config.toml
num_key_value_heads = 3
head_dim = 32
norm_place = "pre"
positions = "learned"
tie_word_embeddings = true
parallel_block = false
extras = ["capped logits"]
max_grad_norm = 2.0
Each number is 500 + 25 x the weight over the matrix's rms, rounded and kept within 0 to 999. Layers, rows and columns count from 0. Numbers have three digits each.

# layer 5 MLP up, 384x96, rms 0.0759, rows 210-282, columns 0-95
543545565521489465471527477499467498497482514527507513530495511567468500489538482505531521531482458510502486493461524509473523527463491483501531505482487513547474509475508421491494491490457502490493465488490529499513503476517481462476475520494498484468531466504502485486494461470519502545
481532532480493481474540506482528493514500530511539468507523441483482474552466526508489489509520550585487508494492496533507495493440503514500533497494489480468531487481469512512504472499532480512527535511488537523487483512524484486484511509493503507513524510550510505526514483527434451520
486474538548511488510492459533486468477507494559469525516498491496510493525499538496501514498507547502479509497504517468507506528514537490496485514524505470505441484526449484466542510530511468453514519502536532470438442501516530502519511514489506541436535508531498491542515546551456512485
463458483491421530478456492529523503495488490501496482512501477514494501503490523542487531483459512548497537455506538518514532497475465486504522500518507516528497527467514489470483451479496467477551502537484550532557500497477533434509478492501491502504543508488517500543519523492498452489
554525539504479498504489491547505509518503502487493522488522473476460493483473509511535478489510489475467443509509476456509505451485523536485477504497440515526506504488467531492524499486498492512552535512477513508521474456524527486452508509507547518517513498491524480458486508564500522539
468492503482510495463493522503517513519539510510492457516499472477486513505478497506485502518516483472507508478492522465501525474521523535482543509495508490511471530473456493478510523517459492502574486494489508494546479506561510461461502533518494473527464490472504507541489514538494460522
495480474511490485482522517532491447493520499474496481485474500545538522509477469486516520477496504493467497524521469477508514517482522499487485506490489508524543567503534490517511540525489478504466523497503497535478508473491454510479483498498491522476509472505522479503522461514513469523
524501499512530491515483499482471512513504487480490540487481474490524486522496494521481526515545516500452452490518504508486502462479422501508515524515500534499445495488486556511482516514483500526460499501445487478508528528528490495466488500533530492502532583481555470551483508479437495504
464477470480539474497513509478467508466494464491530517487496459504481492504507485434481503527521521519523492489517493461444488518494469466529502522525482498509498483478548512524457553508501484529512483485481527513519521500479548479485514477483538483500480467487531492531535516488492477515
535501497497468477481545478501480507511503504535487513490522494497480499515502504526522517503542491499508525462482510505470509534501479477482513484487548480545489505483527502503470509526478499516508511477515552488536493424482534468506509515524497493479482513511524503476474469488515492555
478507520546514554537531448505465509466500460516468545515492524550513479494497510475529538503467511532481525478491513511482521513438468495515486533519509488489500450506555481505505504537492470525512467494470544531482506538452512501506544541482509472459514516502483503497485511496493512456
503533522480494522492506530518513498472506517513449497530476480486499502485501483503537507539491487466442483555480486550471495492512500517493508483520515529469522535517477512533495490439463488551502493529540523465440516486513522509466512521532488516471500507511505477486516496553499509507
508529535553494540515513492503505487478531479491475474523493518505430507495516489502490516545533512471473493524462454447540461471480481524481517501543486469528508489476468491467499518502534448510499477474511496479479528480466520521525523521500546499471475514527508501471488503521514519522
505504541520516515519490484466510522489529501489498504491470491500488473471469502548506575492538477533559452492505507446506483503501512529500501468508512532492482515523504515578473484493514495513489555488529496520515493460444497494524487489468507457501528520514510509487451512493529539494
492435513483477518458493531486536538495504493497472488493486510501515487550444532492453492495508459500497491512529533485476499518476492523494475494522517519476504574489500517509505443500490492484481514490517542508521482467485480525494508451439458516479523531521490539516493520477516492508
527477495488517481519475507456493495486520509543487501483491506524528516505485507505506512486515480531523495518521487501505498512483499472514489472506499521529483513466480499501525505499479518450484483496510513470482535486470528515533466502518522526469481480470482431532540523506511517520
482459553467469494510481543488484542485494431516522485528531457521486497574524519484482532530474507544469509510476481513514525477510550490516473473520505533551473491514524494507502473523492503455528470535480472474494544483504468513464517481499520483490538499460509516496427484520495580525
474546490509511470453493542516500535456508478498530511496465503534504500512471456540470446474504482496520482509501539475487494528461516552466499452453447511506502477517485554474496446515460486503483537542495520487468507500474489492499519515488482507512511512482532527502521455565518525492
506467498469461495518471483447486532487448491473572511498458477527472519507520517531517466520479516471480515512490480481535554448513441525522563494479515516520436484487522513498526499478484497470518491499527498487506489494493485517502460462480523490491549507514484519501505521498508535445
514493477494472498508478505489516516523503488510487457483492476488513500511490541516509491504464482480468521534482524483515510478478505486495521484485488524515469495535487477478482492524506517500498457505513500500447540459498509520467514516529482543500542553479500509542538489473529433512
518527491522506499510518493523461551491507506530478506482513485481472518515473538494460483570477552502475429510483458469517513445513524539466536478497547520513527497548504471517460458541471510513506496495477472491487481518542440538446474471546501513475502495506537452493477510516526515520
519474524499463511474533497507519473455522457469492501474478492534501485526490511529510484546513513528495461468513530482508503473488502507493490487498517535471479536500529494514524466514486513490506518520470514493512498488491523491489457444514500531514523490520508498521507507521506522520
446499490521489458514468477487518484466526499520485492520440510478478530517487509517525537503506536449465470511520506507477497516518522461467523489473516512510506477536517442525518518528493471496462528510514500458471474475505545457457516504473473512494462455463543499472476499511527544500
516491502489521518521544469517510503499485505465502532513492509514528492488480518465526527490493526475498512465510480468520498518484482463452498462490518526511521531497478489491534535495485479559507521480517503494502501481504498492456538568470506510461495523510528483494433463509530501500
460536464519492535445506513511463497444523494528513517514482534493491508501532439528461514540476508499507496524529461479463492471483477454508532511504490493524440483504476533503490525512494482488481494529508514482487480524505515514518507495478511482525478535502532505496536526502539491502
506504477490491508530482490486538483497461529483480538536479538519495481541512464479505467461507489493495454533477469433484477532488495499485516499474489492471485494519474490519521487509495495491482533481489511516467485499483461508485489474521502524494488490515509519504508502537511508489
487501491532462496488497479508535490500510528508492488473500481518472459523502505471517510539523509518477555485478509485495533489534483516491549536490540507481504459452454478467500501501484471541481494517504486521504537530520448486483497497510506509464517505525524510458511523470509514494
513570552539491465506489493529512523520487507541486516465484479520510520529457502524552486497520518513497519477482488527457449474494515536517509489477468518488511452475460510528523485514481469532546546525495468455471522490472481500440521501510541529508517505540493430516524517507487497507
540470472533523475518531492481502520438472484482489463507478473500532463497486497542498544486504479503498524500510501517511546488476496449524475488491499440470547504502501527479520508482484465482488469488502498527510484522521479534507509526475519503478492533523476414533469526452522504496
441550519508548532521491504507477500506509467497514500474481524519469510501475487486496519487513490493518448454520496450501468541520501463518510523478487504508473472463489520473461453517565476448519516475466529509484467526513518528475484518491501553474567546499520489559451543523542492473
510420514530530536489493451470524512477522519485495515477491493494492527473497507491532536511517518494480476520523458488501582498447514517535528509451559484485468529491541500495523504518513488511483424450526550473490503559446539481494478447516528501533543499478474510506490492500506485514
483505496474483495507537481470508472453470477512501522532467498523480542511499547513518523476511497483487503523509507506484474514468538475514483493555552533463512504485476546472461486502483446499506447504495515546495532488518519502517577547519511466527503512459506519479499472500471493527
512466569527472502533489439474506485526474473537482518498484548505545494537503492545474518478469524561495511510524519492492509508464477516512511479499488513483494574510511533447524471514488522503535478479521501518513486466487495514519525511512502514482526495512475511509460507536482544514
527493491512488527498498484498481500501471505528461479489468552532545511487457489494504533534514462472541523484507517472489519481513472515504511505537484489560518498500479504496489473514462470498498544511506476473508442460515525461505520478488517513474501511487483473487532537512537460514
492545510556496468521489532448494524505517475494501504436500499523475495481497464489538515508500511538481484470501502484498511525502543535515485476476500531470524544516547463482465524488504489541528528517524501522519507520507491534489492494513509487509490494514505527493468481490528517508
455505540536465515440469510479448532527520446484506550478473494510489475494516560532449501501509554471471500484490501441497450453462550533530528500479483512457495530529507519486471528482482529512481510513488523475505523489512499526507516474491487517541509520462546507511481512503528497510
532446480561506541547437464457516480451488506492482538514467468467498527491534520546530526532497523483499451500513510459525524521513499510495503457498529486479493514457453466468501493523481458523486461446507475471474534506511474503461516482496536519499482544476486526511531509546525503552
524515529481518479517537538473519492483535480516484467532467513494498506464478476528525529460474480558498511479488416502506527507521499503534496491537484524535475482489504521489518512499483474485540529495474467490472464496485526512494483504464471471518528494476511526434524508557501533508
510436525517490521542509500455493461490483483509557489544489521517530441514503492489517459477500467509482465489508516519481506462485527473512542503537479531513516491505512524521512541495503479512505483496478530496494477469470501492518516489568476502447471496521557454554538521451507469515
453507516517494531490481548476495486466504504546465485472443519441494495514504478520487516482516524461516506519515495508491509475486478490514512476492464508440537489530539505520516513475464487477554518514540489534510461491476492480460528488456504465507492446507481467480524533524500483483
510494500488511483501560508482481476495521489554470504549486497556502538512522489494563498513489469497499478466448492485473517519481468438463532516502482492472496530517478471477493495517487525508538498504510538500500463477457487505493469462513485492473516504517486526515473480527509536491
475488498545498510522577494506498504497488524506486515536489521497511529505491502478497507553482481517490469511530478472458499530491475504490486500470473494534476524499506499513476482494482477545500461549485491470548491517481532471491519494476509512492566514513520515545470513532511496535
532477473530515491491492507511509529491510525536464485530495534502505492485509480492505528464559498522492489490509504484508504473541520482510546488506474498509507481527513491473517493497501455502502514479501474495478489505498483498496510462492487482492501465522458521492499499483495467535
496517514487465507480526551483481499468483510520512522496505515553526483472510474497447519517522473521502520445483509489517491507486467523480505536476471533458481485517498528520528518470503479512516490519484509492496482478536515514493459531455496524530479532524490513463499527514538495512
497501528488473457504499526510518511515495517486510536508525510483508487540512490471529525463513512518518466491504480469500527497490500474495469468495474528487502499495487474474516534527492476502521543483510513465481476531492546514511479508516523482494492483510507492493498480495486455500
479503511504506514479455462493494539482482452515477492451515477501535496490492486489484524482467548546510494486509461535545506493489506501520476489498516517507517527521551552525471490500513457478477523496455537425499538459524509505452498466440478506515526571502503487526513533510501514504
462481477535472561516499486546494504489504407525494487500501500511505486506499489517528525523467501507453505502489504532493531508469515525484527505494470472555541557530506516531525505526491460547488486519498506518487503475551497464499510520503528502454551501474550497534530507490476475553
527454477511479519503497474515499494471544513508540498517478470506493488475486514527513521527448492551474522484502471514494531504487524490471511498518520463497462482518495489514481460513519520514499535537514511484449513506479507477497482525467520511516522497495483470467480478526490476531
490521482528494526464498502533536527477521475490508494503490522530475532516514476550537473499509498525485497483482481528476522471467522538513518496515510526498578487458499466523509507480487476493510531493516523514498479450492512462501472455481482480455499527545445477525551508479535507499
496499496518516496533455487469494466485487507550551534496459537495533486470514493523557488512500498498476542462507449446490496474501473509515499494470481489518536493455493500485450515489464529473508538462521518485460516506543515465487503471518513515461471523477493481562516494480483543514
555524497528451515446548497467509531464484510481525521483498520506506479461469479480484523504505428477483512474525486479494525478475490494534508533516516507515494558473508495497497490526511506539508482510505522458517494481568518504493521508508527498484472461486483471496524493512525529556
468514484478447542492498516484482518536503448498505525484517533518492489545444475532481511547469468479468501534506521516513532472520492543507496539517476504536504479495472484503480514527505451483534470525530525476474486461522496504488559471535499486497477500501511538528495479536484526451
495438547513542511515518464497541511529511525509505462514518499507494502533467481488430486511493493519470492518448541515490498501467518487509514477494510486496499469492561485529483476501484501472519495491489527483509472465525470481519515552473495484481493534535532510499450478489521535546
473497476515495464453493485469498552493529489494533477468508479487508522523484556486491503512514530543485473504532482511443488494488521511493518514475503479550483518480476498525485515496471476517460517523473465528512462542554441505459530493506511479545482483474523501517456486481487510520
509509515531514466479519503498464489505444544477523491516466456481508493491503530530497534501531527487453499484490478475440528512526480477523488467509508521491492466520509559481471511569489473538464492494524513466484518480526475475494477521493449492478493506508534517500483494527524473535
499465495515503481508489481487511517514496497476518518475497477507455478517438496530474526527483511526491447503489504475518488536481510516490494532493483558558511498498506494514456535485524515487501464482507501466538476495506525457531460510494453498517490505506495517516485453505534483555
469538520512459534523525492485502481476521506509502476476479482541470521521476496467467504513526494551490494482467511565520460513518508523495512518534510514493500522506505459513514524501503484534467466484481494530522504509449502529512475502491477469434549480548458470491517502496501514527
543480483488475521477514477511470522512499479466507488485482446516518502466437460475490512473512475476573493458476507488511439504495510527490517508480446537511529547506534523513458479475476522526525524506498502464480520486490487507468511529531507539509526487455511544521516497494513501540
498489510457479494528502498487533494469487500521500471526494520460496496532508471477525512506529511502452482482494527534524546498507504490489488437540503520474536508461523458486509523491515493467531541502463520520482518501510506503498471488466509476499501504478505499497485534502514495498
457548495502488554523498486493474474496493521529465486517486487537502497491517513511438542489495510479468509439543442516517465483487467525504494485487479501516525504471543480504551525490500434523513483482555506468572499505548518479500509487497527516454513503517540485470484515498518492460
520519488499527487497501500504516511482518501550492499478513468503499545483506527479513541543522520469497468426522415506506493451493471471548498505499515514482485502482495484498500539465499466484473471515494481538525495530541486478480518502488559544483510493522453518532482464521545512515
509513525495462534513475486518473470522518489551507447466504458486517520510516565472479514512467464493474525468491495500508512455539468510466499479479542463544511515479523561498536472517516489501467478460493550519479527488471474511508468510481543499455503527521463474527503529445512488522
539514496491465521475507485517501447501502507495521519539459495525506581475517510482500551537471470509550553454498492443521520502475494548443533465499485504503504521501488461490503519490479517475465511486504537506494510471524423511485505473523480525532488507477489498520486444493512503505
487478412513487454469474529477514489465453490525505495550477505494509495485525543541475500492540491481482506496512478508508551474514445503507531466512525523503540508537486495529513494493493495485498518532542516506495522483523514521498510488497509488498498515458483472525492534493495473484
517467506538521474542477495524522503531530518528481481499495475465486480514455520548466540470505496479500472468518505535515465479499502501477484466504509532544519486526500489486517482533462517451491481467493480494463491435520513491498542519538533515499494499467511500495480514487595511482
496503485475456488474491506515495496490534510522547500485497516495477508516473513537527523507485489495454488523508467524501471475502498481513478527457509490504475550473530492507472525504485475527481495521512519506504481464510498516474465510517472533516506491468517520480488501509496529509
487526507476472457487479492539483453496520502539478453516486497513500512514502561502485534527542503510473529472506470510535483483532497516524491500553441488509511491503465503456487544488481460496488502519502503526539476482539507480471486502500514523478482484536500470498513495514484460532
522536537478522503507519461452490530496551458557550531503488471519472496493470483506482479524464521512520495478480514457495513503498495474520521493541485477465480466458541467514488493512518464522491568498527508513443492481493516505504485503516470487525514511495502503549498499485462558505
501499489475505487480506492467506523488501510490486465491528481527464523520498520498461477519487463520508475488480479475454527486547518491516465494501546492546450482483460484453496495491499449515505484469517531469487506525515485460468511510468471504477531491479542517443468564535514519488
465485543494452549497488506509491497477524536507449511509482503495482513487510519477509518465492512481482521532509476542505478465471529504509473528549472506492485469512505496515517516520498515496527515497456535528475498540526500465518466504494511490527532499502463502496512507495506512495
456480532514487477532513519456478498447493553487477515483467454490506461513495488491448514500477537540495498443485481511501483504487520523530464512505524554475418472472520483509497520527502474525506490498496470468510512533488499466472490531517499487510514493527521530454491543522518538492
550479534498426492464487516492486496492487452526465490486501511554469544499479482458485549518509522469513492498510507501531530504416503523475468506480500525520517534502515462489517479544510480483528525489529550481478563502485509496510492467509507495527539539436488521455505468472502498508
457504528541481493503478485492503486464479518482523513477511485480482525514497513457520508501500525481515522516524473495498512506526555439501524516534491525493476492484530547447448525491449541523501524492497504498532474503505481482462512503486511501536506484496468501470550501515542497530
# layer 5 MLP down (transposed), 384x96, rms 0.0757, rows 210-281, columns 0-95
465460503534505525511489493537487520494513508496501494506476489478528527490469511511487480469504521491482489482483511494495540495520505529504444493495489495477539493512440530507478511511509519488478534545528491481491527509488548492559500480514509533525451537555492489535470495550473525429
502449528482504485505461515508492509538478480474512493472478523459522504466522491507481495502509519514476484514504520496476473519495481500528509499489477479505521555465478526484550551522498457524480516518503514490479562530485507527507484522485568496478492451464506509509491474493497535500
509524516503500530522551545500537466503530539488524485471477516509459502517521450490510478516474480547518528524496525524470499492478470472469497525495512456499566494472543500511467505521488535547497509508519492523506481514524555497471491478535491452540504485491452550494480492455540450532
443531482490524552455495516471456544483511497507470495568519572465484488515509477478516555508523474469478491488532474478497471540512525537463475460486495491483482460458518512537497505449483519527512524502524482510504495515537445542513506468520490558448460497478489505463510489504484537525
494519489533484514517446530521487493450494504528427521500497519471518492482546444450482493477497458526539522512489488498531525510469472487529467500490502457525531524518535508523479510461478515498526505491507499518484484486564501539464520533466483525459517509494495533493458519482500501454
565510534516487493512485500499502508517475462490488508477481487474477515505452527525537525498483477452430514514513513515508546467480513481509460519498499465508531530512521488493494518462480505506495471523535479503486452491521493492472527492505494503513516489535520501477544485515509506509
514495472489501469487483479483503488519524494452463538512517527441544488518532472499539504518488482484499518517488539513510459498501509517508516480509506522552440480484512523481530491508463517474546504463508503480499504497467499508489508547466476509498480510525504489507465525529461512482
530497497535497487518540532474479481492537498475458547498508465560540514538499451517506507529506479469513513484501536544511507532469494533501513497520484472442533535507535481462484519465519470457543442526522492490470545506481486548533474480479495530499511498480533510481519437491510473498
494492497464479518520520498519473491501512514523520534482490521486512493498455449500507471438509518531505468485496519487501445504552476460473499516526544500479491507498475529481479534476468514517504515461477515534546499543499526487549495489523496484505510485477507528500508468507471471507
441469512470495483498484483519518507472488518487511553459470524501492518473469536537499515481488477481508501472478556460498489471484501502530506492486455516492517477480466476513515490495508557520539462505518437494536534516478483448493517500497488499540518504507480467496526499534491516492
487498515484467502533488487498517489474484512503532562485498486522467467516529513493519516514534497477501512547469510457490469479453522520514491518533502493513540486478522494526542510513477515487526478474521487492505500505514474484549538493508499468465555469477534473487481471464505519522
508464514456511500512494505478511530505538535500516511495484501508466514504547522493510499498534477488474529465485457521523533500486447454498511494508506525472490481512478462524503464510505545483532486485468539518516494513489548487524472454507496493512524480488513481508476512508511540466
472524518565524549480531479496495453502511516523478526509455481487527528505508514501513485513535513530526473540520525465458513477550468503483515490519498500457476525521510525472465479497524445514481530487541460500523509483447530509535546473501483488478490481535482473492481482504468515509
520468474488505478476527537481465461503498498491478486458522502509495498503506491509510486498506486457476517492461507470495500495530491544532461497484456479513507470471472526495475476475550500490525507508449511470497490539555470530501518449484521549473522499523519532508523506499509453489
552477477502547500502471506513484465459489514476519524496477499509462459543530518520454485455491524515470502503461529454501498496494532478470502465465483502532475508502492482503507515465510523502504505475495511468483515435499444490496451445484528493485505524503495474524517503519510500528
504478445514491478523507485534484512473472505490508531521466466479493486497445507488495508477491523514483521480510516490515497521504480497493494478478495498439499491486529488460508512502539480501507487477514516504528490483540449489512529481451502485520533506474510549474493459500483480489
496512517445488505488499520524491481471479455513475461524533484491509470515530515487481539466511477449499488491508481573490505547488478501562497466549472527433533522500546496473542487488516496498502464475457478511482512444500490545496476521496473489529542535463553505506527521495537493463
542506506545506487536513490493532488511460491526480542490503462497538504466472466528514528506455487507522477514502526501493508477510467493544511541499523536458497534513533450534469493531520492522453524489486493554522496506508505503466515503482489473470505522473500501556496487501478496486
433507514507500519493505474506509479460509478467557499525476482487521504532451502567504495498507542489514514533505449519461494474498524519522462506533525548504513509517532487532497515516449538536450488524476488453493533488513529527495504496491523516544517451523469500517519522527521514503
492501491525511476500479493501497536491536506471541471466453497474516495507461519478456502474477517518468487523517503524473517506516503493493451489486545522514499543492527546483514495508525481512452456513504474538518497530530502507529483483479516523473509504487472509450525501456474462507
524542450571488484513484537497504503487517454509451459474504511493501508530488497511517468465497483488501511491512503510503491525504536488509534464452492494512473529498506520504516527490473496461502463469509509464474516494524483487472484435477538536487502477470517569499498481447509556537
487520459492518514488433489463480478532503531524506494532511482491492551500489487552519516483508499500500487495556508494495521535468466491510494551509517510527464459528507516473506531493505499477504506502487487481474499492501543502501451477504513456526500505493493446474530521512498492494
475543485488517470441476533460507505450486533546473509506509482490523512475508516528532480484466501494507470484542502523504511491467495473501525501506475509491437532498458466493518493469494504476541479499525558539498509513469491510501488544536510529482515513476479506468472484480477533540
475548513523549466507475479521456490552486492472506472522518496549542507515464481484518499510506512482509510463485510472500522565458538510492503505519556508498491516505505526516497475503493525492481509520472495465505463506496472459521501521522487512517456511512550491486508528503504512473
456512488495535507501518452495473451517445463522505496483531488477526479478499528555505529496502499535491495529472482483505489473486502439473475484498511454496482467485493511485493502500494483497507463496516499500527505515538500476498491471491532483518494464501530464489522488496529455483
481541525496507496469491505502476470507487503498508495469484493505503493494509524501491538480464518522450496495500506523462515471485534554452506493498464535482531510509498489514491527491491502483465456523486512503494505496487498469523497481501499483493464493459515508487517486497499528513
503474518516520530508497513552513498500494487551473503487508500496501534508506536490468495526540521518461489487499486499462522493505453495484513488535461525510510492490515503506475486498502530506479527489531437481489523542482482456488539485508483490493568515514471516511491519499507522519
505522470494495399502543529478481515517526482487539470490488508539480486511513504486516498485508505512475498484525554508473493502507468494501480519507506543532504512456504490542500478493495500522460496530520479453490479521480504472513542490495486465472506449499470493473442494494506464493
507535505533547450489495498484527477490535498536493525527502472480539486433495523512490478463534491507500478509533491479536492507556514483465503500544486491531516495490519496557457499509528499469525516490476493481514495496500494464493537503462489494495529493477467513507492454516515492492
517486517531521478534448498485490500517503494508477510476447525485493500469499485512505509520530519521513431536477526514483463504463508476568519569524507524536503484576466532497501504458547513513497478453532568431474460492514481456533482511476457474491501507552479473498482525490522474519
553477454504502520525508541488509538514522517478509509503467479554499498515506444490498473493504512498522499502500475463472471464472490544515504502503453480519408458500543479544462489482530511533536518500520503426474520502486482483473506449532478521520546506520489515554459515521496519506
517490503525509504540473490496469512507489429508496467469479501468431490543487487435447425523478473489493512493527460521529533476491471490542505513463510482466516537518446496507497537527498488482537451475496483468515485505520509501504455528512508507439450471491508493538513516480466496477
509486443503487467505498531503455488500568532492494472479486507522502496507471444468526486499517518517527485460474468504483515494524526499512481553497493538509483483497511508524467500522558497483511472535508493500495512498499532509441520495490519478503522522484477500534495527480508523509
502478452508499420476506481484531457501502474496526539533481446507467465467524509533461497497499509515492485499482492489532485537473506497523543501510570520486534544493558488495482544488521495492509480489507518502500481503483462500472481513517518474485503540465486525497458482461442498509
493519482515518526480482488493509475488477490523545447525515474494515497481503523461476495509515523449545516516498453518455530487486481485488514497514522541490470458511475493523505488506505495515497515501481534497529524524493532497471488490508475527485509495486518495525525503575517516526
518478469526533493471513488495487502468500486488476465516525521502519503552503443438480471477449532514478534475525501510528510548543522510498476459514534549460524532466479453503478521484547473512512498451550460510457496496524548459522497498513558493501484506490498496503525488463504477487
522537516522496502538530501445516506497531528479482461509480532497486546490480486480465476529506521469443494533545468538522459539489470502533488500499495482493503519468452475506511481482529509516517506515481534446500533497491493564469447475525532519500437518513465501485511492573532435434
484546507520490498484467483508474533524487538503524521476561495492489476507488507502498523508517507480504480488524578436501488523459503504510464497502503526490529562528502472521488481487483494476509509498485505495473552506552442481532492500501522516521478516527513483487467536499484477535
511496478509486537507496513503498482518489485436507512530526526490532475471529496470517470502517487493556475480448492495454503519526555547503479490546476557463496499496505487538492464515531459493438477514487505506515488530505528478448496525541541533517440493511558500480505506500490514463
539495541484518523509492516527552460485503447514505520486493491506553533494471483509501500504440486465493539537525496509491481489503480519517524504487543483508497446536530487526478516509490492505543520487478496513518433484468543481474535528531503528532479482475506493522465502500481483526
508479489493488481491491457482472493498540506480480499477500475442496503471498506533459431476499490531482501489556475465497528488500496501514478530490498496498481459474530523487511488506538502516450527481520513532508553518513474476473534524507512488531498478496487501497490513506520521461
497510503493520503513492509539505449534528508453488481514540522489451463514518512497464524481475499484476458513492510501505517490482507523449509497531474526540451497480500534501462503503485507520584541519529506492522483497467464501503510504504459515466484500520468523486498523479507501473
493489516496470443502529483525461477510484460515534475515473491516508478511509494500492507505480527470549495528549504519493493522534472533537474499520504510487465482493497480544514522536512529518497459537488470478522542473478490522480465515528525534532500501492469486484478547534493524497
541545494475489484529476452481526533539514504531537490503525503516521495507491555465464513514514528506471466491513528530487506517498515503483517512477540529516511556501488488478499462507521518519529515477534519503541479506510492509435538445535493489534513495500502481477474486495500490494
519505533533490501516514519540434514469459494489508479471480461515507515535514562473515471545466517524499509520494531519499491502485499486508538520545488518527506507502457533497503471489472515525523515466525536529525507506535552466500536512515490516539510528511506478500500524544516536502
544492507469442527503471519506487498533487458511493459491468490504529488483469522507511502473495509522486496577515505480516467480486476514506478478492522477483516535530555491503517486483475532495477503533569481475510492543473529515543500525540529532503532442531498490510435438506480461518
534544531526489507517498532467519502483482509500472533482518548499484518461509469568522506518502535467512491513504520456512469502475523556519510516481495506427457558526483487470481470480497432532460509524525460517530501506534513490468532511463511479491463496534450452530537522518470506478
505504507456499478458533463487451497504524483497436552487539504490518488491508515428502531503464479485517529493454516512542482484512495525506524517512507498508510508528458514495506501498511514501464473433492499513508517514517519497527479474490483529501503516527496521488516479521541490488
494519493491562523492469499464486499544484456449476526481489509479458504539495550471473475512516478512535517496529515462535522493502548448500522497515481444476476495511492507482492518508491508531550490530478475510486552496486519516538477542467527506458481491490490513439513522498569475465
491508514479514497461461497559461520517538470508548502511587461539484502524501515506442501474519485484508502455474521523504504521498510514507535475528524467522482419511538508507526433482510472499489493471484533515520554494544489475494495477529489539518475489526550498460501500471458497530
496487491490524571532501498474476489473472472522485495542485512486521467482499523499476483473526488505469535502503488476512506477532480509501498498488515485528470530549478547478481546516486514495535502455480522451492497474530540513501500480493518482469481498460474501504460496527516488516
517466500523529525456522510522530501484462477486477514504511490478531468537513475517514486461504503510561450476485523522489518528532490500505499538516501483512499468509445513535523482498534471484543506486498507506520513507467503449511508493527484485475524513484485526541502461504508459532
510508506527511499503503471519478423490503524480505481509506517498486516536525476506488475499488474462499553548494505463536512498475492467525509527492500469532433495499479499515533476487475493505488518466484515504530513499511521510529467529458468573496478464499489480510495468476504508510
489485482487538508490529529465486483534529465474481494511500534481498469513489520519485522491475492554561506488512531494518553510508480530472503497544448523453498503522481513526502508499526522527446483478489520555515458501541495496506517500479491495494480511512499464457511490494540486492
476499479459483473512485475466530509499503523514494507512575503486477519493480514482495508533520507498504493516502507468554446501491528512530503527493479520525472551502464452491502490459442485456507516507481486454485534525493509517502489534496527492446452451478451498528504546472493516508
498505490450523496509538500463480493470485522525492487471454478505515491463496490513498475517498536514465502470490488554530522488454513467457512493478536486541505474496500518532529517520491499529499545479490531494514485504507522462481526450491529459531467494515480480526536494481460506467
488539497429525491480499517493539521480489520512481515488486506473528499467476450544494502510473510510465473486472536515430499483495511511531496473504480512490512502514527518515500506514529484477481482538518506508509493482546480537493561524441546483457460505486511522491476504466475497506
506551486526479519460481457474509485488516453480512526457475490498561439507508506475526500433444477483513538459542473488479416557489512500503530479445552466501492461503500492481473488558533468495511495507499502471494518500515497541518507457467461514491533481459515528453485494478539532510
496513480497498504528519467515472525509506497514487514501508494499537485480526516500527521519508503467533486542469472473514478527492563487533497500491521494517457457479511535503518518503520470508496478546488500497462496519478483539482485496507463547525501517510489514515514476508502494503
480502547512503533484497514514490460512458477466488503501527515489509486492517505505566489442486466538535514500487473515515539513533515531550539502526496495521499482466473508459509504501499523504532486497528509519535555531501476469550469525456478492569547514465502502494494491448483447524
484540470519494539536490520549478536478448466458478534514512520492512516511482541496533493514462511527497453521472532492477491491515525492560478500523513465506523511477495525487529515493513491482487513488522469547492509518479468500549469551504504490501505435527520464466523441499520528490
503452502496526468529514504473514538512470498482458509492490509503474554499529517499529550501475496480493483501487483464523529531531515474522486511493526470504546536516522486528491506456518484492455474518518536480541476471497445555520464514489509518482486499518492536494526498487501523512
506501487531515507536501486484481490491503543492497508528512524473518491543473531482534482509510466495492476456543476514461483514548513483555522514495511462474488449484456495472509482510518462502500517521537450513503516459477464516528465458483550473531489456472500523509481516488464529486
503535503507490510532537470539546512528534544477455534451485544530458487522473460511523494474515467544507515503526540504527474469538512495520499506495487475515517474531534508522480538523472522519460558515466451476512488517471544463540486484498515516519502522517528544522511464486496514498
521514490493497485523466512496537496467492502476506504472453523468513505523525502501525502517520516498530516506556520503487488476465467479518495487464525527474498538457506483519517496499458466516499517517500508466512528479474570457485488540506495462526518478484483454463516508505502517518
447486515493502493521504513506486548528514485482508461510539472515500450512511481504505515466495478504479462508523518510490522534510506501493487503513493535531532507509496511508446513513505514514458469519496507497526527482537493467548514514504500467477479499517479509496521513546469504483
532481511491478507499509513475512493468438499440506499530501509531513504467503497466504500445469482517511498500450518472500480512490453469506510479480531479493520541571531517535483488568535495495484526475509463458491532520457518493504493462499496485476496521475495492511496541497544508504
514466469507519497519519516507457475504496518502472514511507503495548518477504475491522501475503507521518526473484543520493507500498480513471483474504463503481490556495529453473556479428486481505484521531519497516499522546458505522485529522488525519451475479472522503461579456462506493486
476507507489473457503529482474492471494504507459509487478524518509496459503483529470520534482542492522505495502502508536515520493468520531511521501493545494418462521449526454494520511513496479478488487548482426513461499500476518529532477483503537517529486510528537495493511474478495520494
518479533516444486527500491500470527519502489517519502462490502491474469511469513493448518511513493471472510499503445484496493493467477514524521508532504482501479512521535508482524511531529491516485529521503484514471502492493520488501497499475493465522504471465517475463510487507494526492
474502517478531510504513439452531477459474489530508525510535497483472507480479548498494538511506517511503473502520474516491514485487501467485484538499521484531554488509537514501469527501518474454524488501507501506493519481458550513513531505479473478513534483499491456522502513494511489519
501489480497531485508503503486469545492539462489517531508518460530560520461485536492541533529526508556487495545451445550500482511462523495475508518500447544457461513539466531491467492514496534497521509528535482505467482435448539448462467525486492487463518500504499509510487489506507492503